{"intermediate_size": 1536, "norm_place": "pre", "rope_theta": 2470.0, "qk_norm": false, "init_std_qkv": 0.0185, "init_std_up": 0.0185, "init_std_down": 0.0, "beta1": 0.95, "warmup_steps": 200, "final_lr_fraction": 0.0, "max_steps": 3730}
Each number is 500 + 50 x the weight over its row's rms, rounded and kept within 0 to 999. Layers, rows and columns count from 0. Numbers have three digits each. The size before them is the row's rms in percent of the matrix's.

# layer 13 MLP down (transposed), 1536x384, rms 0.199, rows 52-85, columns 192-287
094:502508484519416448461548540487476473555486527536517534439458467532441480555480537574486456511598508515543516500503491577579473529515499499511497634399455495446446410512468522562459546480447556590408503460529417515483463503562484486487457485435510544552498536462442479447503561433501508499
097:568565467532568463429491510505507522439573523502498560501525422523490538529545422524525421527412562465495581440523519478485429558419451445461553470545541547488475519475426531520489521520578537484397646446486529489560598475528509527463496493501492467505561466478349530440521480459522485588
107:569511577546448476493514447461581537490527590435512442470436458447518533509453506496547499457466554511535476511485555516534511487600556538546544448515539478599565414549551530475502498505526532516523473557457467494539446542530483545574517522514391512414610454469475513447462525540474558463
105:510595448499438524408347500495490430504550554420531473522548539464594425474443480429419427480391593539435439538539551473503556530511502401450587570517511437476585513503476450429537463473433507543519426438481559488487469472480550512472513485568516552517542497565391562550577507574519564549
098:440454518443436467520414504492463512526583523463571451516440601495485427548542500466511485466484496454561585463478533562476463613422542456420479552422591468502450524543480520615592509469520421524446475490499419482416521535559500488454450496609516486482453586509590490495564574553543538476
098:481435415547555491440427432395520498500531496529452436427368437523537470551510434503452508488486425518373504524491482601457566475474408505482451466500500536490520558434576497440463443446446436424459495513551522499541507531538545497512545457515370443538415527473408535556467514488480467530
096:569533495513467440445454457486435548499470463506524446476469497456564514492473491486400441396599550483481576482472442484498542401578518409461528551508361421469460510514476461544444451474404483509413448469500533476584511484487469652530495464419453459474448572478560469488531551500513443487
100:560478415515473523476493510530445483448541463554549558503562499508519439561472516448454519458511515584564498553514454496464451503522501548463510466369497453444497489462491441398554549507499508476380452523507522487455484582487537462502550430604618454469560549522374550502518473553468534442
119:570482492463538462550475552456471550427532452445466466573545510523452423498513501485395518516515486417498526492453471428451500399593485498498544492601575516464462509529523386540546523492344461347434531437535535536524501451394483484530573474573481509501406562472444529579519440536496436456
098:483404435446430448464470459452534430468490474442519577566476584500499518446495587417596486536516512497539476446445529518540501524481478573542592427527542481498566559484554396416516484523509466453504635463510499469537498476620467456544574493461559483469533506441501505441433521499440507487
093:487440467456494527436482472416541538496515496506531452475423503498527488474567533512538492546484541466438473502465472653546418468510451523499399474561525385534429376527470516483459418465503491500521422530423491514579396444445587471476430485389590485493453533517467459498532440444497487577
106:420485506389459479477466322574453420457586514566489499473481576473514476537553417505630489534543575478518551505567484501504563489507491573503480548477494573516633551571489474468428572502486494456499511514592566512514481567516528471476449439470374527542531501447392447459488536471505510529
100:440483546493471465524486524491518521501564524554512494397512494377519535519429507529435505422452540499581508481567576413427460550432413538488496469527520438467546399580583546455378568539461494510451508542518444480436497465445460501491525435477532451525481522393476547517549465455533497475
098:478471495527509608500397462479538492475535544553461497469598539471534524551498473533517548477482455484546477433464450411566431488524456471608421445517495545431398500519499534404452571487469431366500358449514549546520481443526470395551527471520446537552508470477473469511433507566582463501
099:554521554517503472501455462467433486489532385516474505508508533448461443505472480524430490574391519514431533419389457584474493492538563394455429453516470488485554554544488429541425547479548467394532500487458489483446443585538481525455418439447414484543502418433559461438565564450452538617
118:575440520481397465503511518591467466590448535525571533526587477525507548494473565493527569543566489600569447612437477593621532488471503481487556485374488552417490427463425496575463444438464480565390530571503521513553528536483492584415503490444590550512524537535466520596514501514495536505
097:466429453526494475508505539589540464578483498466583504521506427435495545585508601489577526479452452581562516553493415480537503514574458441490570441487448552479525536473473512424493522491446563512475441418493539455542496537596435541449509547478494437500483545480550490528526506456409569426
106:493552493442456587485550531523533457383448510438516590491561541498496470418553460500474587497479471435543528542456443528546555517472533550525496527547501475534480525469428480504523481480513452498414438499524441540521539471504404560537515502519529489497509507465428522426452514455479521519
101:568418445504455534461505515471529517573475466384462549494541421448573548477492487403402471523455454505579558459566473432451556520531536499447476480529459411477537440540572517548451511539508445538540509480536470500519516421516459465466494431602472435535419537556409458453488506549516568564
103:420539529520495403508578410405532457399472491473423506510553456519463583394503575456445470510507502521491515567406486575493505570525477485496491510479490554468435463426491584497577390476412507534514587456525614408520478561523496597521474496507516425387452477557519491481543540489431464498
098:427593537557581518532472446651333506564416535441409520547570519464578525452507648475477412493509531475513553465542479479563523531473473511488517497414521375519584497541491467504459518530484577487541487437550482471567505589526401435542535462505439527573544449525539464387473473507454481572
108:510474477502474588524470459513538518343505511558421551592546565513414555586487433525521515563497476520500498416533487453534491487547505442463488567519438461491498473535586527511428570426492515507451500473499507495545561516577453539546561486414487453506523486530503539494589423463587490530
099:435539543492598512535486574553491499456535500388528452383468400570511448521572488509460562534463427587554552525530469659487547428453487521484565501485520548484457566445443418433515497441552544505588528425439498540489512491594581472469452496461490490494459524490542544421566536499562434542
122:497413426444481547576450450500488505545479463434455383569517486475550471514510573396481524570575608488486503524473455497487491491424486510468434489643540490524484515592502563468428548492469565555474482560534439427523508460479484544574524514437490508526512373532507509524477579510526515501
098:520473502473476460449530455540420404536488519506510603513552529489413558550501631558532561514491643501530439505557454515515474595462540413505495434536450507576449483538529515464545500471503468497475428510516404497472473509436565461530552483426452435521565483518528475442468383506532483442
093:559446417449594468591566496567538598545498523429504528491432384496519552471458585461469477476542480471568401595522557514496447519525500554601506483452455537483560527562547513556555561478455501518526480492498500590512508536553499397450511552494486563529548535536485515526525443511525517418
096:576501414494543469485589549404496472485488572456581531391487442506520532402432530460601530513451512495482444432542497447561523552401557454454563499583460420522535495492456591410478542476478562470550583531532522523474459471505500568499514490481454537393438513463452505526492505469501568530
078:538514515475428543446510574502394500530465514609560486524480567489523492532528399495486510501423417460497466491568550515512423499524502584447462449599452480442416469516510508537499447530515464550551506474469427508486477493513596488538482525494547490514484501576655479521477560555479461519
103:533448337581570570469433462447452493498421455439481479612493500531445457456484590486529353514437536406500528515467442606538506555645452438491401436526501441518495588478494570458525487529524591494543466502503515509551449541545451514428539382472522480435558537555553498536455448508471506454
096:499487459490497508475525513521472507441458591530479509449524536515431439617422501420458471532493465450473469538583471587489509497548529483551509577536458385518485392478467393477513513596500464505532444498443487421475571486497461477490442504509575482556524570551465486451520509416572502493
104:483561413512534543510425516423483516498641426506456536430569502516456426445508433452547462446391491436460546428456490480427484522492570509521518510492476537549512503536494447414508497395544523520566443407451555490422525559432465472524590396501525514556379576496559417522499600498522531479
099:468517536473516500549491489470582502512470568513535394536515539450500401537471457492505507550385387496597540534541506368411574415515441613518542565439512453551548491420400469512501520429440397543470480423461481481451466468517434531441549493544502494608431475470446522475510524306482453540
098:586501486467504530493499467473454544428492530521536457410491439433462510513528507568534528401561521384542513596490500542543483429495573444473552447429503469367432475489571501527543458494520545477451485501539480446428487467447571431472458514532505527471527465470512550446496612630448525523
102:458504512501476412389418566503556478488443510510432564447446468471544496458478403479488431500453513399447446560487443496583414485458481441572479474468426444503439508552424372499487521477503494445603479498423462468430449552481442618534519432532464528501455491453499503504552455539450556487
# layer 13 MLP up, 1536x384, rms 0.166, rows 53-86, columns 192-287
097:439464526552520441511498460427483451479505484636468510481543491537502500566534439480519485519503411450430504514500518464478516542443355604529583483562510575428618498429564485484566454406504458621572437512438448482557506435544461476573514539465375447535406425389521549483504515432521583470
100:488489479519483550454504499516462458538460467520548580509554548529481469499400491456492512439385579570558480428452554510463450532531443458420451528576571567568644523493532513522499456470566486551422570544478402456463559598410474411508551524445544407462523513442502510394496546583471512463
104:606452560507461527521548570522502480513469498545479591536529516446475472514448549470391500442555422389560475500430530495423517498553517418548593494506491470456525497447559432556512407466480552460473474478466464465547448463464512452564590586546472524478413481479515463463490528467551439564
105:550492500553502511496533498427500548536421504545501526504498436545459465517517439498466497444511512501497556503323566431469473557562498553496465440494529493601469465513472476467498550563523574507451510453483429518412500498456495498524425521514586451426451634477598437508490521430478562460
094:538469498467377496438385540490559539548455514534479514420494547505406479562387524528549481469577472543519503546441435602680411474422429502435433464452483525507507482502436447518591539539415470457571505554452548502513458416484518424496503525546573529498500515526463574493438508503505542519
101:496476515538418535509506537473572533515506382467494483461623576526452468487477553447404466494436427584527587536520529547516618472520548393488526473537372514445545569551489532493521573440604527439520330435556409552522484552500414474536485476481455453490485506498552534426491534514394545527
095:475490529456486458542528565485521497501545446436576522520517566482511516511503457566480588445537484535460478515520514527508533521496557521464519552550519547467496633515471473632422483402372589472500496464502581444472530531534407465520464544467439468505497494486436586578482487503515404501
107:582486506611496513467482546465365602534514525524488495555479421406494494466491582541537584558503531477416493520532510557479433517551542496531431440497464433465602561428478485526472487438522500513506525389597522539471432486440547546516508472509453442405515617504506484575631533508592449546
097:448518559518460454404533519546509513404552505547542467552494441568473352531500445517517622471433439500495602489500505532516542501457547560554483555541474429414580486512496504523483528453535474463433465523516488553574550465459496522552520437481528560442415464581568447542449484497495497531
103:483464488534440478542385547500548483456417509531518513525466491534560494530485535501429409518458532487509394542489498575493562459431429411468510421565506404519431526483553453469516487571517573458540456471393403531480579547503538468460506432503463461507471405504461458556502446507547401457
103:507547583496534541533511511550507456552564474588528588629492443559463485446342527571435458500541473530451564575511548555530610554565492522466438502472626535473468469563471517533448554496491440500472476436492417476534488585487475536524444467555413560529473525499480495504480523529439486430
102:426489548423491495507513460544492440493582562519476471498379447473525498569535440517435522562499474509455478462551464590500379559464496392525507509566444519576506502499514493611455417499433567436484492619417479489480478518497543583512469533490484492503575533540470474542471493467436472515
096:422453513501581414548458496466489484539477451502435513496605458491397552456495516480456542539405537484462445514489512482435340496538520541509546414515517496539641494489516529455553547528502491556517481556497448589485490401564503547485501555417597534432484523440503491453429515540482524476
100:425501564548368561461448527469492524546491513505499569490635528599482443617476440588471460541472405452471447493445541590429482475501404526539461452600486538527492417528473489356531393453450506526487410568601461506531562495588479483499529502601506481522539455610505454488523488471452474482
112:546482497522461482459488550528489476569499512538571493596540470480489495539472581490414506521518499493511400524481514494522540482521507489553528448430528470535495487549480452557426564468502559483411427624426376556495442454526526619315540541458484528554538567574573527546500497522426387518
101:501608436463548492487451481453531463482579504535514433524474539508591522401432513549455600387402539534455560539495358513513573601502542545485377509526560445391512522472536583441444460451388576391489484463473509510453566486596391516557417502527550554525448461485494477481547451438492583481
103:501502524570534497535487476541528442509399454518551572619525564504476494508474546465481472554517488527429469511468453508593598472582479507481537504583472548559434521480532525545437562460541649581480455603499498499425442445519452489498550448515553393416486535528431568551512536641604575431
100:507511546524544501480495495530435468450527481485531530531562413541473483480536516389486468459482487443471495423485479501511551463432516455496541454489638429464503517560570430507504504445493527491615467441502518507506562519459579437561504526478439537562486535468457472561564530483580509520
105:476540434502467534609422418505536490481493556446536520462520497509498498449515528410468498551525525512505533474398570579528441496476576506493551527439515541450436547431433523454484353559473502485535459505463532434531302528500461521499528576577513416372428587444459551469458439533532368452
111:468552462636557494386461588484537493552553434478440506487436500546529490471404483531367418421408454579563462475565513560468571516465542457536478433516512496421470454531490462588558509485451468541472504505514461473599531478492479413511492393538524524515496485552537500517506468397356481531
107:548448459549451453500551562550489494539440480517528535618533521564500554539461627432480539525498519484510494577443453529549502552515447466580530473479403526547452429531466477509494511543605584562459491516485476557431383467413456480514424480481490493473485556506522500562470412464518500538
122:513516462576367430503490492502663462561469458555455534379481502477472500511485473462413490420441491459484491521477439454443599495508594443555497525498447559562565500573562416476598498525476484551499462517452504466502550471509466515497431569510482473535507451550503517436562500468497526521
108:407445479487544536516482569442497458517496492522486420568524522457491517506489569415450560568538498538473503545582505636431522525476501617481419447460509434440525483495581532532510537511572543505520481547571511500477492462529468407511483510498472471488606514581488548446504610546581387463
101:532396592507450471620496491507460480526575445472501556526434477470484438485453548452483461520488530467463501502542496525470543565519492411424449414577535492485427504491539377542523495551447547506531487534457446483470475392492564570593481651467558474498495478498517440515460471600568402502
095:399605568540469536487511507512548501460524488608498440424447529525540463584505544442508565450491402503461532449518454511508488541531502406445490574473378452512475508473427536431588570454560469540469513538457561495526484485337475539527558580564468384419434509460513572479482426574626517529
094:588453400486474508521458429527485475494408467448488532514427498448469491474507616478483535508527526448510443492436507470552627573436564518500448446468555474551432507571499427544545533420526550526472533427518434558525414484541485510529454519486506491615431481510608484580560469461599452576
082:527441553517487550503466515539563468616531412440474539443549535451472495472421496475480505457501524612493470483443472437541535464563616553510536554600555389414435519494500452539513451384475520468538537598524485495419504466491540546461537511476462472503473590485429475482522478484473604460
107:573474564498514530461531415532517532509605440489480513555481493557434508513457420462511517484512474465469487458438510546382577364507561459385479488459525441466471533550474409538535447518349509509526531442546503528533540597439450475602471546497513460475481498438446540398476439447538548532
090:562462518390504473525458456589505474518553454536507451454501540463444507467600542511602436502427483482494500514480492591513534465529522501419363524497492522520493529411569497554587430463594456524485482533463522514526433559380580538510515406463474435514509523520554514467454592504511563458
099:427558351510462392513529474500599557479419642484499472437504448517543483463534463507485460457520429498548514479486513505466548524455457444453510487511514614498472482444479458530493521513446527496582563553520500403551556513458556494461608480520558472500533508497486528536549487431458597504
107:449459525539445553450376461462545502381594626417474469487483464526562413445615467554517473452517472544512570427479454498504456506501460627529487500457536515529487495576460460457483565521493448592556492480511524494486434641462480554596518525507553569472491576572506475550532511434555471501
102:614476503453556438508491478507425418476506439516618473561457452604442487553418579507466517494497450570484498459460532524481540510437537464565458494515566539504607451492562580519479533493591506444459445517434451554525442507431429545505474506532446448508541427435551553515524498467528531491
094:579579512466584495460508537520530571498455577548562549494553479425614501458431518609509489511544527524452478617493464458445547557536476448503513488543532435460475447527479348457556544554567443481494463477526481529443528638567585404533553412596449457517450464594508493480561555491493508434
077:498526484543468451489505517456582511487424472482519594589496606561481500520556564500474544478424470512472565627622535403560375520498516467465413471578565563501553438501560501468483482569498473471423575522508524587536490482530644462413479459507578436568537448522468500527580535476495529451